Part of a small language model's weights.
Size: 12 layers, width 128, 4 heads of 32, 2.88M parameters.
Architecture: RMSNorm before each block, rotary positions, no biases in attention or MLP, untied embeddings, normalized queries and keys, capped logits.
Training: a variant of SOAP for these matrices, 5216 steps.
Each number is 128 + 24 x the weight over its row's rms, rounded and kept within 0 to 255. Layers, rows and columns count from 0. Numbers have three digits each. The size before them is the row's rms in percent of the matrix's.

# layer 2 MLP down (transposed), 512x128, rms 0.299, rows 407-461, columns 0-127
027:111138133157085074095132144104156146113141152100132165130107134138164141157167122084153132144112179123083103111147131138141098141113153119090132144127150133125136085112164162104138096116136138155123066121153136119154117124106130124134117120169158113148116112114130145109172149110124152138124159144141116133131150197134128183168144148143119122159128120119139124151108132191123102123077
108:143152154122151119107144115084121147153124125130116148091111123111148139113121127128176129131109085144127087119119144111116117130108124104135161105134112129158139143131097104165088177106106127112101094172146119124146203119138159142113159146128111149110141113108158121121083142127131120136149183165125135124162144164096138107113163114130117088162107175146142112175135141073115175088131
074:113152119117105157131100118157116124110153145142124156110094123159164100085086121131147156158153116117164097142174108135149156146201117125097149102102136117125116189136092171152140145102127116139127091141111125118146138163126143118122126104100148119146119154128126125130137107148123106123144141113118149137158144137085131124087191125087168153075103136122147126146071154145107104146151
107:102131111082098165173133096130092160164083112137136155112158138136102147121097125110104092114080091091131158125137113124113111113096157089140145161129136096126153102132101128123116104099115146124155100132093085117159125129151105170122135160104173147127097122092129107121143136118136157097116139140141107185166081135144145131147104113117115104125089113106107151103141155133091104159127
031:129115194111117116123099120127082099113142145114124121132127108166137110121144094163119161116160127100116137131103096147152103140177118101142101129179117159111140120059131119133137133161104138165139085117095128118123130144067166116142143144186118105107125115131118125115101101139119121121165077110124096133116129096132099112138116167151085114109134095137145095147131178134146099115146
044:090128109162153104145098173106140093154113104151167108124120157165096142135094153126077104109149098116133108155148140142126131113092117140149102120150105171151092164080110118124133155111140151110132142156129109164105130113103128097066163170129134135110108140102117127149144130134148086147162138122124101130151067118106138146125081150151067093112113148124130128128123120115095118135131
128:071098141158140101141138104131124156145130123107099087104121132147073117119062113099131142149143123162140127122139088142102182121094114141090155133111122103151170118120169133123097133118127148190102120117131109131138130100153161139148117114137120136120125098139115098141087180104149080125148134120111119141125094138164130151136180121107140136122095144153092129124101101106150076135115
105:170120103132109150178096117126104116152195079108141109120141100121085150129146173103111141115170095162116140151113176132122102124121134107085139128120137145132093127137143150131144139096166128171104187121150151116088126138152080121125092161138111146138129150125111134110136107109130129149121134129101095109094100136120134094123134137152149093107174169115158111147128151134122092159152
110:161122138146162150100125146178128096146146108135148166118128122162157135164102081155112110107112121119134116138123141102092142168169126164092122192123144143124147095108140136110100138120133173113117140124066140115167155130139101146122152112170100169119114124122138147167127141129145131114111123129172128115149134123135129154134078142155128130136153145096182108062124117121137137079141
101:120122121122072123148136090144120147129102145124164162132113106122156106129093098112131128134128158115126073120111126130130197081120112113112131117105136122160139093169132143113137149159163146156135121135109176125092128105134151134126150116111121152133149126144121108139127147134117135140178105184130106120109141058140133129158119131149165111105106114133151087107145055162178152109128
117:112131117164126139137147155148142150142098134132121112123138091156118184081130071127101131108152119132083131135180130138128126070126117177133123126130084121104144062162123149131132133128127136110116141137102115124139110116070100135174154144101107092158101174096134117112129138130108134112125164143137175137114130131112123139152119143117119165120154104150151175120143155158166138160174
030:115174134106079180126096095157164122117164122119134106113146145136152117101131126110136157133124156175108150142150150103134075090135114142151159078137111110129112095117170118142151109122118086134111141154096128125112152179106154068149127126119117134144130131136123135151152117091106162149122118109153137115140141139151098124119100095124142132105171166104122149143148142073177150099114
035:144131102122152114158133150126108143164148168133106119137100123107088124110121107125163142191129132134152108151129155121125127117122167162138116119111160134127118135127151111176057084118119113100092149075123143128095155131103132152139130112144157135137071131145105134100133142148116093079069121151138200111106108130144109128133117147157096107091120104131119100154124150090139120136141
133:121160090117104107158142114138121108129123121088134112127103097141058157139132141149095152128121134144131166139118114111128153102142149142123131137083143109118138153183141128118123119088069099122086140120147112110147114118122096096125123134107077129140078139132159101176103097199114145149115142141160129109136146143112116148101132191123155125125129136090117141162163129156109090120130
068:103117116139126128122111133135167146141091124139114105154091094111071110162139113094131098123116132120113164110127146132104132115126121109166093139157103199122157131129133108160130167083083140125117115130116153146148152082172156110161124102107141097101135130121146163096107108124125125178167130144113094139127121112074133144085112106118149159100120099118129155126143108103066121135111
127:122105153142119151111119144152120101119127151117103092101094145149162141123099102120119144135109117101129168121196123101089079117134135127117135162128138151121090116115092145145114117124119113120110149115106119111131075124127129082157169111159135100104126122116145136135156104157090161104141061171172135132127156069113110160124140091133110128140109136134115155141127148102200130138145
078:189133090127134121118098149136064131143155117180102152130091152107112130142146124131137146121122154067143128188118144148122133141153073124156096149104169110115124111138136174124169126145124123141144116124164120139142100113089176142140120162122134136100127112165138150118162156110118165091157097139114129099157101147125151149099130147109161130143088126147116144099128090145108121137110
117:141088113142091161122157110136113150189125081136098112098093084148101158151108128117161130142168160141165141144150099116150091094142146150125155139107120146126129093094107107148143128142079160109119109135085155108123126090128135142144126143116131117134160140153160087144127151138072162127155142127117122157154152134110115127144158123164167127133115143130123155085154082101164144149120
118:129107150137120096167106131142105071128163127096119127108112150147170117133154112147143136117152116143074106125126163127113123099148111143109133092116098122138134117133130134136129139096092162083099166154136092170155157138136120152134142131114116135142193155121125123124153123085082116134137092096083119130149124166102151122157159128168152145075116152172154111150121134138092082120129
109:095100112136133117139142127134124126126145111137111090145077109123135130170121166122079129120146114134125139155096127104138124128157141155127141115129104144112147082119165147145118143116135118132137140124140103136135122099166146113115105140195182103144101095139110123165128171135175119172162128140143091105148115108188126148086077128084103093087112130113147118117075153102141096110143
116:151168115098122126151166139127111133146161099153136120119145122108104085128123093185136152111146122128158132129151131129124146130159104109099133147117147146124133159123134137143122083159109166108094118138109101164118084114136114159134139140109094159125085138179080121121154096166116133128145180112144147116126112120109126121142143137110084186135149142142189172129095171167097101139139
094:121168116135125173158182114118122113185126097086123116106114119155128132160147134134130100111141138090135132090181112140103123161121129101172165186127127145111144131138145131132150123106120129136123129148144080129195139174146146123155151117130072105148095108139128123149112110172096151143094143126158158163159126138113119121127150085119129122175129102121160115092107136148123124107122
092:092129113134140113129113120129095128122117096127133142103127096168122135150074133104130137114139106131112156158134093161095187187192129149122116154135112093111156141132126151149150114089080126129138103134138087113163124135131122146091156129166142143101133121078141152122128137130132148133122113106194094108103144154136184127108164111124134110119133107121156139132143094152125062119127
116:111152114101128125123168108126075145158092153098153111130124096123163098165141177166096147082122158099099142130157123122138146115147085111071131119087147128100106123099110143129129135114104113099078171123130139106168122064153128102119118111114112140114131107140105151137122155153112137120114147120139145136135123082126115095149128178125119117142153134093181127117127135135138160121177
036:133111137109128154145115097123096129107126111144164136131155094147124098109116133133121144118157181137147155089177168143167079110108147124114107140102145152145094136093105140177126163114123117111156099131124127060106151145103142129129128151105097141137160129119109086099125091123094177138087080142101143159137170144121125167089110098113122132106138102128136105160125098139112156136110
096:151130158112097113134110140152106156140089146113159118137122135146166086140092157140145151135154135126149143113124155137135150125138106113126141156099101142129147114180126129112150147091143101155139117115110162089127088188148166147100117153111116126101113168141122120110135132151100134141155134175150110178127161137150137129153128059127129115096111113054121093108148091157150111148103
139:125143133106075120167107113116171089116159135100135118094178113102177117107116105135121122076147118129123137095141164097062083168156150134127116118123094123128146118094097087144108118130177115101071104140096138129137160121111118135100135126128116116145135116161120135155120139103121152119109147145117130129085122139129166147137118151092127116097120131118110119095077094122100139100094
096:121103130143125108112165133112106115116131154100145138136134152110115137116133156166132102118113110103154105134123125148128163120134140171208130148130108165114088151099107146138140108142078131070115148116131107122117118124122143131134161139153176190089119091098130152119121115113115149128119139115134109140170140111114134200144181093079126127124124138124154114092135104095104132075128
106:134140115144160122114142098091127130140096121116114125117092139122140153112125146048115146084119122114125093166134160156084153167179155123116135144105115109155133135112082167132124115109130123151116178124131091130174112157159104087094152162091128075142136104111102108159108113123087140119099136147175117127118094120135140152150143095153130125124132133141148130146169157133109157128111
044:112135120130113089140176098134154117129113178137129127121100133117147119098093111154144076128163138132121114138157170088097109087153106088125174141132148151111135131118129114134150103095117133136131131146131144113141148127152132151118146115115082146097113153117126106146133097157155119101114152083143129126170096136148137147116144103110078128166136110140178117133167152183088161144192
115:117109148155160132127127090096136080110127118160125124130138097130116168119178088108174119180138105136101175140128148150114118173141138146115156108118099142149125106111116148097142120122142153138082110123115146142133133158144172166125142091110116161158121137107092132134168159141098134119170122157174135131087141149117147146190112112143144150170120101141155095129112120165109116104110
115:132122090132113122121151119110105093119164207138076134109132154132117071089096127093119144126128134131095110127107110131119128111102112120118136136118149120104147137150142123147135122162136150144098159100121107133167135104184157132151177171107105131151121141153192110126149160154123143177109151117116140114114142186161090129109107152162139159141112143103131116125124113144120147145171
094:089106092134117156104117112119124115130103141112118113106071128152152175128143108120111172103164119114195158132144135146152155098189145115172128107128132150104126139089132119137100141115195138107139120153133119148156165102129134154167149149130121105138144154128167152089072101120106154110165108159102139136119142142125133114110143139119111152114118134096123166118110102159147096143150
069:138083149112120185134097126136074117143127155134116084148137105124130151110141142123110105086135129126111120116127153122114149141142169072104132135139054107118137134130140128087136151133094134145098120133141130081123134131194140159109172097116102131114115142184166118133107150137136111116079106130120149158130138116164088133094119125095163146135134135113109135092104113136162169118102
038:126114137117120086111112127100123092096136116100115107104154094082170083121145137125142122114170115157097150172150122079125098094131076139116157151128103128137071106110139149091141119140142147150119095124118109160097109136145072163110124126150157135104127112093068119130150093136119124143135155128122109097091090119122106130105101119120127139147143125142142133123096122180140115131073
037:139126166126150117085127114101113151118141129113138179111114154130137151137150148121164145100150148154153125129124154087098169123137105107131077089172090173138128149150144116149140140165130123126095125143118112148114118158113101111127112110142144133095118108107146123150113084138122101159189142106157136139137115105134156104167159138094138109102107070156103119175156124081086122122098
129:141116131094131150153147130140157110139136182136077139111132092116150120134116131112109135084072137115117101135102183104111080124152163136148174110106127121110147111163136090135117103106132151139121101122113153126140177113164103131113117140132095135139111155169091164149083178100147135115103143162170126074135112125113166121174137112115113143118152129089112099125112134115118099110128
122:115100151122119118112119110118109118158114129134102118129138172141106138118073116098122151096124114119148123118108087136100125129081121118124131106166179136148142138103083133163113141118137140094124162140130123115157107155136170123113149133081137073141161116102143129131121132120156100139111098139148131079169065104156143139165126132159122140055117123156085139160098112174111122131108
041:129123152105150083089167120125126123109090147115095131153125127112110116087108159108161113150146147163161114176114138131122155133131115122145108143125142092121095139112137157129122118137103142135167096145171120145072130111157141111078104103152126136164118144121156149117139159109143128096204123129103122145157109114131128178107106127165170114132110132168149149155112130180086156148125
064:107150172115133175107119123187104122122156109130136183146093140095127151142124118117122090152119151091124155158100112111097140160127135136131113118102194101109120128148155127153147108127132138165131147186140097175073140128111105155109150146133114116119149150102157116106101126095139111112138115170127141103133133167113155172118103074150133127099136122111091127113149126133111159154105
114:138172151145124099157136137158100124143137118137161107126139116126121101081150132099162087156161113121160146166176067155125172164119117151131125107099125141138131096099123143156106120105120159147110158100090141145147113167111146122144147125109119178138100143117120153157143139109116073132116109123154132095161086111157099127156113064112114122135139133120091142145127120117098119089095
111:108090135194164137145147119133101105125123123115116118107128152121161152140135169136165137125163088129105113085153115095150144135146125132062126131134110081116102135124154129120065196096179083117150099137105147138119102145129141101118151121146092119153132150138139112121111173145101106137159135136163155128133112148134142133128105138128137178161139128155129098098140136135169154120112
100:141131136165134132101125155164173123118116143108136113153147129160098155151103140170132106170109106113134106142135168139127143112117113158172131163102104156133119126120147102120138121118123165173156127143105112108118115107190139125128150127139132143087135117172104151149130138137106113134125124174119160176081155125127161132096106063122131122106151135087144104117070124151147131120063
066:151111136141106139169149102129120108125172110102134109098158105131108154120143112104105148087096130119122169155096135142145115142142109105086126089140153129093139142130129136136178123107095146133113147130137117089144140144143120171140073141097148106104110121152137176165157174141129171109171158150142135116180111151158066107093148106128114144088114146169139115101128142121140131128153
112:156141141110123119083130143112148107133127134107094142141102146180126099133102150127114178109118113091115152097125161137115115151144145124126133127094132142119106139098148161115088124134129127115143124109112126157182081149082114073140156144128164121111138152149099120133123119116145096132151185170140143125114097129104120094131102105160116140089109063116128171174156117095123088154115
116:103140122126115133130116149140078124161179126142078090106089095112153084129132117139086143104106134088109129130131131103122135179146147095132126163138073132122130098131129113122160123133117114138114127105160129110185131150129063132132150113178136147114156155119091109138129125127130169126107092136140141124145092157149105098145146111115123109142112065140097145105132147109115164127181
112:130144137091127063125128135159149089156116099133105143103139115171143111144099104128152163133120149128088079141135118089112149099126138153114098136129135148116145114115141141139097091128128117108118118097154092156107141138116141096172128151117080127141150132084152098107130156138122139127149149155129093144179212146148179156103136092133119165159120134143130127095147141108123154112115
114:114158120077154142144137096092116119138104141125128159147120118138146124128070157139130147077106150114104091171081142134143155138114125106097136116119157140105179161106120138136092143138148160096120116141099124087113116148146133113143143110115109117106082138143161133131129154139147120170082105128100109123113079123159120188101122090122144155160110086131138123078163124115108158138111
114:087138149065120132179133153178127119127133138100146106125109106124136167091155083148106109105101112110123124119129107168096143116147127164122152097133104110107176129112173114087126119097107143152108114134103105093111102110100157161137133159120124124167099126130098092124105104152138150115114138122142151154111082099121134138163123107058124133143110152107105099134135120154167122140095
120:124162120148127106143089115102151112111133116120157163140121116106190129157172128142152128107093144137126066095088138106133189149164124116111094146080141158139135119114125122154108148113131148104185170136116128131140135127191114099155126144095125137122112147140150125169070123145142169081146124121159154161118156133151170128119124159136127111108127100103138115123147147129117129150134
061:127095129133126135131122126144122140127118107141123140140149126102143056114103179128119121111073139152122141162128144133138113156111123143099128088176133115113124115087089112152163103116153132124141105097089175171141119125131135151171158112138126142156157156126148113129157112164156090115118133129165149122163137130102120176082150132180106140145124151066154087117161089127130116146130
125:117104122089130137084090171185137134118124114158108162114145115152144167130126070115147100142139095136123101152120134126128177096133151115111131135122130172152130169114162144141153140182129155088103131161117164130118147131172146112109137106122107144136142125104140084083115106129165127141144096153124131063111145114132136105156108122115122121112159160106090159119171119147150122126097
141:130127135129142133154175099124107115131119084118138112140108130104070133171085109119129147147083154069173094122130119122095141114140153120125129113108161150131120122134137159172106139131125156146131142132106074117141079146163124153127176136113083125135151124103122115094135121121105149122133154143092073160178156122128145155104143163144181113116134155138110152152105107153140106141159
130:097100118135142153168115126112099142126135136087124134122084108118132169132083112132113152132107140136108125116110094135156131143155125104141140186118134172086130131144115128103123187118110176163142164117128142123139129145148114109175089141069100162143071126151108144177121127113113124154121122134136133156184129157129172145121152120091172137126137152102155132149158147122096115135103
124:121123121121106124138139103137082163157134088088133136137059134102138147106085154146130127113136134129106122136152115110146113136137140101140111130137098080154160111133124101129134138105132143117090115161119095123126139143088074131102157152107148140155118089113098088158086116116090131134119082122123103152147094110126138140135167139158165156076100151145124086121109128117113086188145
# layer 2 MLP up, 512x128, rms 0.298, rows 408-461, columns 0-127
116:163128105127158124131128125141117078150101138131123128121135144184105107099135119146112114162126121117108122105106111118136145139132090119158112150153102145160167105157127113077113123111165141157135122100106128095146116144125115142156164159147153085131109097132116124134151108140074079101151156101104099166064094161086138095122139126122136108099112135138117122098182156119115076154110
070:134183139078135099164183193122136109144138168147141181151122136148151131100119122153112120153133158096111106140083115143144093180093140134158125099153091136108114112129131115101128131152151104181164120119130105126136165151151155140081122135137118151127111114121148102128106077152118113132159084106117145063139146137110120115123143131117151122129128130143100102131136111114147123135163
100:158136134149130129139134142153190189185116130160140089106147105132140082133083134178119117144125097160158103091109132110140143118142113134114120097128125110145125173111139162103159148116147143158140128113167186151104177138119108109147137097167120094129127149130099109137140166142100132115151134120137112153143125151128134127133112138190133134098144176136125144139165115109172146116133
036:168139145120156144112112169119132117122120135155139113135195154150131163124152143167115173166124139126109147124142151132160124118142129143092067119097153118097179094160120113048137102162165110151167152134131112139078161118101118128151157144132165108120121118091118131105107143092130133133102176132101117146110131134112126157101134152132148101138152121124143151160165130129124143106122
037:150102122150117143121127107079137116100127079149167153135157132131132122116119133139095109147160161152117105152098107173168125163200114124118124136129161108139142117148150124066170100153132114141152090104152150094108119124112148099167085129123105099140155084089159155132164118146126135156099138104133153117148153174133118095139111095113133115129091150121162112151123127124159126137123
114:124137111150145093153169101118186115126175110128119175131151174115147111107121171151123113111112106144118108170105176132133077153173128135122099081118098100143119137151122083143123152129106109100127078114125115141142173140098143172103163124091101144142134132115159138144108111099155146127128150141127109131100162112142124126137105104090165152100151133133125132103148143135100142175112
078:150110140154137145090123134163103117101141104083096124116143149140092156147131163117114126123200089143126088102121126112118135158147129131152087155143158137127103108092159123174112152132140119125147133131121165112111133114125136089133115134105121156090214160134102097155101134132148137105147158159116174100125167094087110119128127110136110140138142155120107136156107106083111123126156
062:155136126121115166142082160140118141110110110134099144155176086113122115114100118132093133124130131138109150117112103105184142122112100130109147108102156124114138154151123173102171146146120172123140155129152158074071148116101131093115136106088136136146112133067166143168167147153147105131130147107137142115111140106111109124130109116112074119121135126152149124165116170105147182128115
113:095143125148103137096107130117115096103109136121139128151120169160103161096100144127091135105092165133139115117148122148132146123119155134097121116132145116126119099127129178063161156134153155105129073107115127160084127149134156138154103174116184132148150139101141157114157093079110122129158161166138137130135161122101123137109126165152114146142142132112174123065112151140118135094115
120:096076111141094141154130119106133134088098098107189133123169180147140153102126115104118153133150117109130133115118095113115141126115126124120125120161111133095114133116177123094115090110139146114128147149164104139094114157108141131133100127133132110106060162132107065130130108098114140114172156131154119116140110149175154116125113123144140108081154127091147128140138161097067103121147
029:129147100098152157128091125123135149128147122183116153112159142128113101096155179193128162156134115150104135147109102160176114126111123117095116136117089148144099103156134158105158132127149130163114128150106131107103091115085160094158127097150150100167135108073098140128113114130173136117119162077152139114136125130095159089129145137148100144117130121092116109109137144160131131140156
037:148138143148165127128148137123136107105141134169099124161094157125106099097122136084109095130113090124119127154135106136165118144082122100122100052123122153142159155139104139100136115148146120147125146131152117139078116076103150114115110160144126149108132087099152186171102107151149107124144151123139145115080147130108119154128134180146140137136108121142065092117127145103109116140157
143:129125133149136125129086133142091135099148145083141113132116127102135163113128122147114124189156105139147130119091093110144156138098119166126111090120141133176142133114107134083107119126120119167145165141120138114129138128124129147120113091151089162143067143145145126095165108108132126135110113126116154115080109122054126134101111157077129111103106147137076139099115137123096061112143
072:165139121140104136165111128162141119123124158114159120120161114153113130062084141127111131089075148155123125099132159172142140112131138114105127126125096127173153147121120126120126116134153123109192150105122140144135144143115119129088119139138169071185131116138109144177107145081135120173139124114115122090116119106132128105150117154102155133135158140113095097115085140135166120072144
115:114140172131115153178106124116088145118138130122161112172159159112176111089111153113106148146151141152160106132171168093137097103133116145200119099148156130121109154120093099095104161123126116164150118108141095163133102103117121140111112121119092167101123144115133119165124117101168131137119132175101143139129120102117122133169121132134085136184115134159110105124107151150124111153124
085:145134107111104172102140125133105129094076095138118136115155142117095129078133181088135113173113136134105113108127114143122128105102166149102080132134125108138072118096108161116097122125097116083152101138124127081106133119109142094156146162144131125100103092135130124067153136110126127104119106126144094195113147133150121133105125105125176162100157111100124147154152122115125137137130
112:112125169148081128212124105104134109090101092129127132133155181170106152119070131138164116094137118158114113132125153137116154096153178170112097111127106155113118128111125109082110115091141091139137103117150123144117146126148116144089092118138114133149091160088107155119149125126110137114167131099094124126130111128152155138108147104129116123103134133114157148112125172120129160104104
122:121087116175104105148087129170128163137164114164138119123118131096134116109117143110107079125144106170115152101116123154127139136143120141155136126136192130134147135134118147127147090127102181131119116089162098142116108113120172132129091074110145131098121117116110131154140134130151158126084118114157104150148079117126117146123104121117118166131159104159089118171142129140182144074103
099:169152165126123142146126122119130126097147147167162134130107120119129118126098144123116132129126122122138169127097128115140157143105133128099121147154141152138156159159068102152154120135093114149120138128130158093138117152117116185122078158129171098102113140150119109090116144094066079120083108095100116161140116106104114110107110140177097114135131173139073100105146144103111093111123
115:144169110114128159124144134138153193138149134124127127151152123088169114085094147135117161155131168137151143108141108124149157146162087089123121116147143146089115119149178125074130144094111166160117120109119128143109121080128099125150165122111091122112122127110155108134138105126145128128119126125100070105145163118148145125095102107137144148121141151163124129114152120044151155140122
120:132141120128109112141154170129127090096107106124091161119099101167135090164126111141124121149127079156103107147134085179131114122098161105117132110120125182093096096065131155109181119176161111124144154124158149125104130144091122120102135111130100108119094096126142121148166129125155147145106153126125158129105152147078147155122093087130128137113095112151113133112146100114146123116144
100:147103123082147137146140115161136074093143125169099121126109099050132116127088148128099103146159107143112117142124131147151125154152112133118140099121109149143146101114072098159144141111091129103131086121117111128094143113118131131133132160091140181142135139124187113083122163156129110139099093128125146154137106151139109108122133090123113089141149114125105134151102089114153167172122
103:121118136141141103112152134141085177109145121135103131098112141155110144073137056101103145156154146141134110122113151168121146133144135118160118116162150122113142165156095134127133147096166119127141077106147129138123108130136143116179114110141160113120144121141110144115161112126128128173104148110129123156168128146116113133159099091134127072087147121143145145169115067087128184121109
033:161143104107155138164119166136115146123093122139141121154131125128138103105160151121128104165144145169134134127131118170149139104134084114114125151148122126126132124087059143128145130126117154125116081150181126137126089145118115136096107127183162168122067102126141146124080129135108125145160161108097078127121120111140131161169114115134100139107162170106135178148112136089139152106126
104:172136094160121140083156109139104151110140155141079118151111137119113108121131084140091106128125136103082156110160130098118143116161140126073156104085113121136108162093080150128172128128142144178155101108108115141092135109103076129120123127153142145136119132090151106140160076153149162137108139104125124114115126136099142160140132131113097163091097133132136112143101098149158144097137
171:136116143110099116123109134161167137133165140133112123116134108098139116134114143111123123143072159140133129078160188123133122155149112144143145123129094125098135124121095074107148125123189099103141145145099143118126162113154080103133099120132159101142114138155136129125129152087137128135157143121121137111048104122137175089155094148123127126145090142115088140153088092076111126144120
096:131147158117171118138160129097163108127151151108126083132116127130090143142119101157139092109143162146118116121110094136134121148143159106132107128159116179121094150118130134128112116146117101171115117120103126109145108152112151166171135117163171149175127139123108120154127088125137080138142139150117123133118158148158104112129145143136109116078114208141151138129204104113140104094160
114:155129164088149160178124147121091142093138121124111182116135151158124150107122111110112152145115152165112121127095102140122139134141108127122110092135156151110129121103161084180153167126141104099131120145124115141140114116136157147159139134116144148143151153124172163113112091084086106080167118148175157162110121111104148100146136113110144129084109142119101143155122153105144152069121
039:145087149128129103121111163121147134134131156138141158149117116156184102124095146137123120107143136099139106109117122126189141149131145132124080113159133094146148115105136123086119120165141149152121115145132154125127188140066146115192132124131136124172144121137124150143094140122124116115155160139096086108123124108126075143116111104156121096112179104127113139147137105066132148085167
117:097114132098160147119118149159155128124129155161125143128111144139134141141177133146101139109106122117140147126108101145136124173152159099113100128112150093126083121108153112142156181119115122189172133106168124136130118142109124083170151118112151080145155136097148116136175103139126127135099149135147104144135150139198096093136112138143140130127176149141130110163118139116123082164080
115:123129100136107101178100149155137156128117099097133094150103130136140190133136158155139098160158150133101132130131138143115094121154156125122118123153157102142141118094105115111145126136172171103109140095130077111132168092120132121137116135131139156129135115116112194141146110137101105085152182138112114112138142132085129144132102135083141140124111135176143136177186146123154145083130
096:130171169153127136120139129138158122085124153124179119178125103123151093102099152117127086133172102145157110134142119124186112148107124131123150132110096139125171132150109111126116157113100129122117103104188164121101127137152118113120144143122092167116112141122131144107195129148138128111173126174116118113147127120130157130088103117137105118131068090154100125138146125141093179153130
058:169079132155104135155130169122142128098132110118125176159143125112128055086100115121115104130119100122136117138114121147184130136114076174142118094151117153137179140134143130101102155133115118133131108164121143149087145123089151109129077097099160107132145104147105102116130112133125140097138119107174167100132092166115106133127112145146154150109164144123137136134101124098124132103170
041:140147164125126133158122121132138108128105113175111113146125125118131131157142118103176111147119123137141172157120140136140181133141109091173121111168140108130117156128078065154160158155162115141119145125152119134096145095084138124122130113146156093113128103132130126128122116108111154146184094079081092109099104129183127133140104114114097086127091127129093131141139161111130157144171
035:140148124149154147140159101092143122157105103163124141149141104148131103114160148120113114128126119174153124138113140126184098108096117069133089134124132134124128142085113109093100136125168134168141134091119133088119174140091190106134129107131127105140140141128158174108143160123100110140158163104117140103141149145147131055143154168132129133138125165135076120156101124118139124151148
152:137144146134117125138106092154182125118137160138111115117122086098133122125095139143108117133099176133125134085145184139145097146150115141143157124140087119095128133137104068125127111130179082105135131140108125133136157122150088116130092123133166100134125134161127156105126161070130144129159132125107130106069109110151151087147116159108138143154116144121090125156087080075115127128123
114:149103159120108137149136131125166099105167089113139108174146147143131155094125148086112175101100134128116134161154145105164094072118112151094131127135121132119115114170129125135116093153136113065118114154096110146141123142116143128125098155128082129077097125099148155147160121144148097068139178113118130119101148132151130102164115134118141138134140137157104144095166132126148115160160
036:156157146123128110104118151106126125141127100123123107150154096129141142144132104148115156115131148130139145111138117190158116129100101139121074150150131162117136185122121132130147138112183165135081129094198157090078145092120157148136109138128144144132148116084111152146145122119115144128135100127078131067088107168134090127144122137152121113103117160163134185135136117127115124132118
071:139146136132122156084117146132123137097118100131129139096125114124119135152156131145149097130140099122105099126157125113170158131128124165144084097102122162110111141141123099105149133143151099122124145119120157148085147096145100150168093126116122137126169093103154083087111124196133096108123123170051114122102123136154093109123155141107114090110154153121149092111134098106144111182131
117:168157067080124153155096114104157135106129154130131124119156170109139142144153130131082145145136114116157146126120159147130143102151152128092158129103111163121145132140143170137162123158120116089091147111139089143112117150112145133126113142125113104144169135086126140139142187086112119151148182091075110164116130134123151114128127123165133132149122153139110120138130141076107180158149
109:109136133185113113139137113116118163133148159117170140125192110138137127115112112154108133116188112119120102125121138112130151128141153151169180134113155084114094149177122143082130128183173141099156107141096133134103124133118162124128152093150181147133159107103116123114112151118142145131121124085107098152139084130112097129111138164178108141134140127116157106128142110100123112137171
101:166141133112104139166139144125125061148146097142110147159122144160139117112114116111130107118135149148137145125141153129064125126145150106120127146132173089149108126127117139113111132154129171145118144139125081118109112109127127119124134117081176123119149137119108150084154062165141173149127138128156109099083161096108117113128141139118093084122158176168140114069146109124102114110144
065:106152131111117177107164129113114147084147153118124133123179117122136123097114118128148172153148114119101176099106092104148134119091134132133135100117121143088091147135108117111142085133118152126143095118125146065112132111080106121139120123071086146131111104147133129132138151129154114127104105183165165116117081099138094154125133121111097149117150146183135145127099110159168133150145
113:085138155160128119125127138143094114123119117145099098167113139119172108131134102124154183154086109114122126130151122079119155124142137172162085112116109082183142135100095116136124068142132124148110178125149123105103132149111159149147134117139114087147150072157107106147144159140143126161111156104134089092084119143127123136165115119146136129116109149119146147158158099156152148131132
131:081139115106152123138103135142122127096098155158126144095129133133122169118118123168124087087156153118113105146146174121176100113132093130083104088153123127148128117126142127147088140154091081120103095110123136116094125076088147141116118115115110125109180119128155171108132111131154123150153114124133057134161144125132123147156116101139133154152157151112112100076125156116138131146097
113:166155107111152099133167149081089102079129111139115129108136163100109156127139150160096181118151150131135155134058128149110141129153096133176123114133106113131123092137163089162108133148131103140152135131143135130125130123135127120165120123131125141130130165152137097092128097092125149159134117112119102122122180169106107115143135121121181180139134135105123115111142167092080095119148
120:155149177126146055141128138128130095126166158133125130162108089129110083106100124104123125077072123153124128124115119124091096155138180150137154136133113140131151142085138112122135113105142133095148122118138128108150163129129183108131100157127146155138117127113088151128161087142084128144129134120135162078113097120147108110153067144145104129126122111151139092164115136101154130135108
118:156140159092124126129138120117180145097110182108175118121145128159139135154098126113155130128138154129088118101189113142147114135114150099156158109142056159142115139128114100137097143098078134130118143119163180119103142148143134161147097135158121149140089097140100097113143165130117115113170104125144133096121117142159156159116065147124114123148093149102118123116136137115147119129152
132:136145137128143116105107116149130111152140160135089112150130115143103142138162122161181171163129116161156149130100099152145128059129154109134111146129151128142101109132090108117159112140179167146159151131099127141136156108118121165151173147164119141086166110144144154143152147131174123152109155117120147172128125142125095116148091153147112079119167119103086131164120087128151135140123
044:155190133118112084125070094085106126080153125119142116147157152110089121113154129154139110138120110148128102134142161122141112095171113133139094118117148128114069145106102110077125123150176113115126146149154132172130141124131103141094118119167132108145148115148113140096147125107139125158169110131140145120162096119137092096156118137149109150135191139151113134131096108124180118144120
122:108139147136127155069137167209157111086094141162105118178099130107117121088135126115111160113128136143085083135108118141137142126134170132132119091138125134119126086102085155172167111095104132131076141116116137106115146131092098141114145129133103089093121117138117104151130090132113119150111148124116106113107147136111107151101114141126113132126142150146114174178140112111119117143084
111:156104099135095170115098126126110112165118119150163165115109159098124115106126140117132086147087117091148127101113092141172132143131122095130111119155111115153185158156123142116106119128140115109093115152134118166074174124152110105156128094135155129115120120156113171141141113143134127130149158117171138102155115133169114119124130154149115173116115151127165147138182102119146118189165
134:157134134147109150111128120111136122154153068146154142135149120140145125154106155117126138141151151120130077142092120139153130118121119135173083127146122141147127142122082123125111106100123154147162128171131154116144148167139101126180088130146123159147072150133147118082158115147137108138121095123094132125087176133171141088096132121114105122157116161124142095099102114130117110194076
135:137109108138120156110107126117153124175096119136131140075144186124132121125118136121088148126120144163175115155090121144126142122133092121092067129150150122133075137125102127163152153136125145148141124116142137133145173098095175126169092105118086101100108115108090174115136092128142188139141114115137153119146164133130108137132122131084144113133136116125105089176143151118126112105159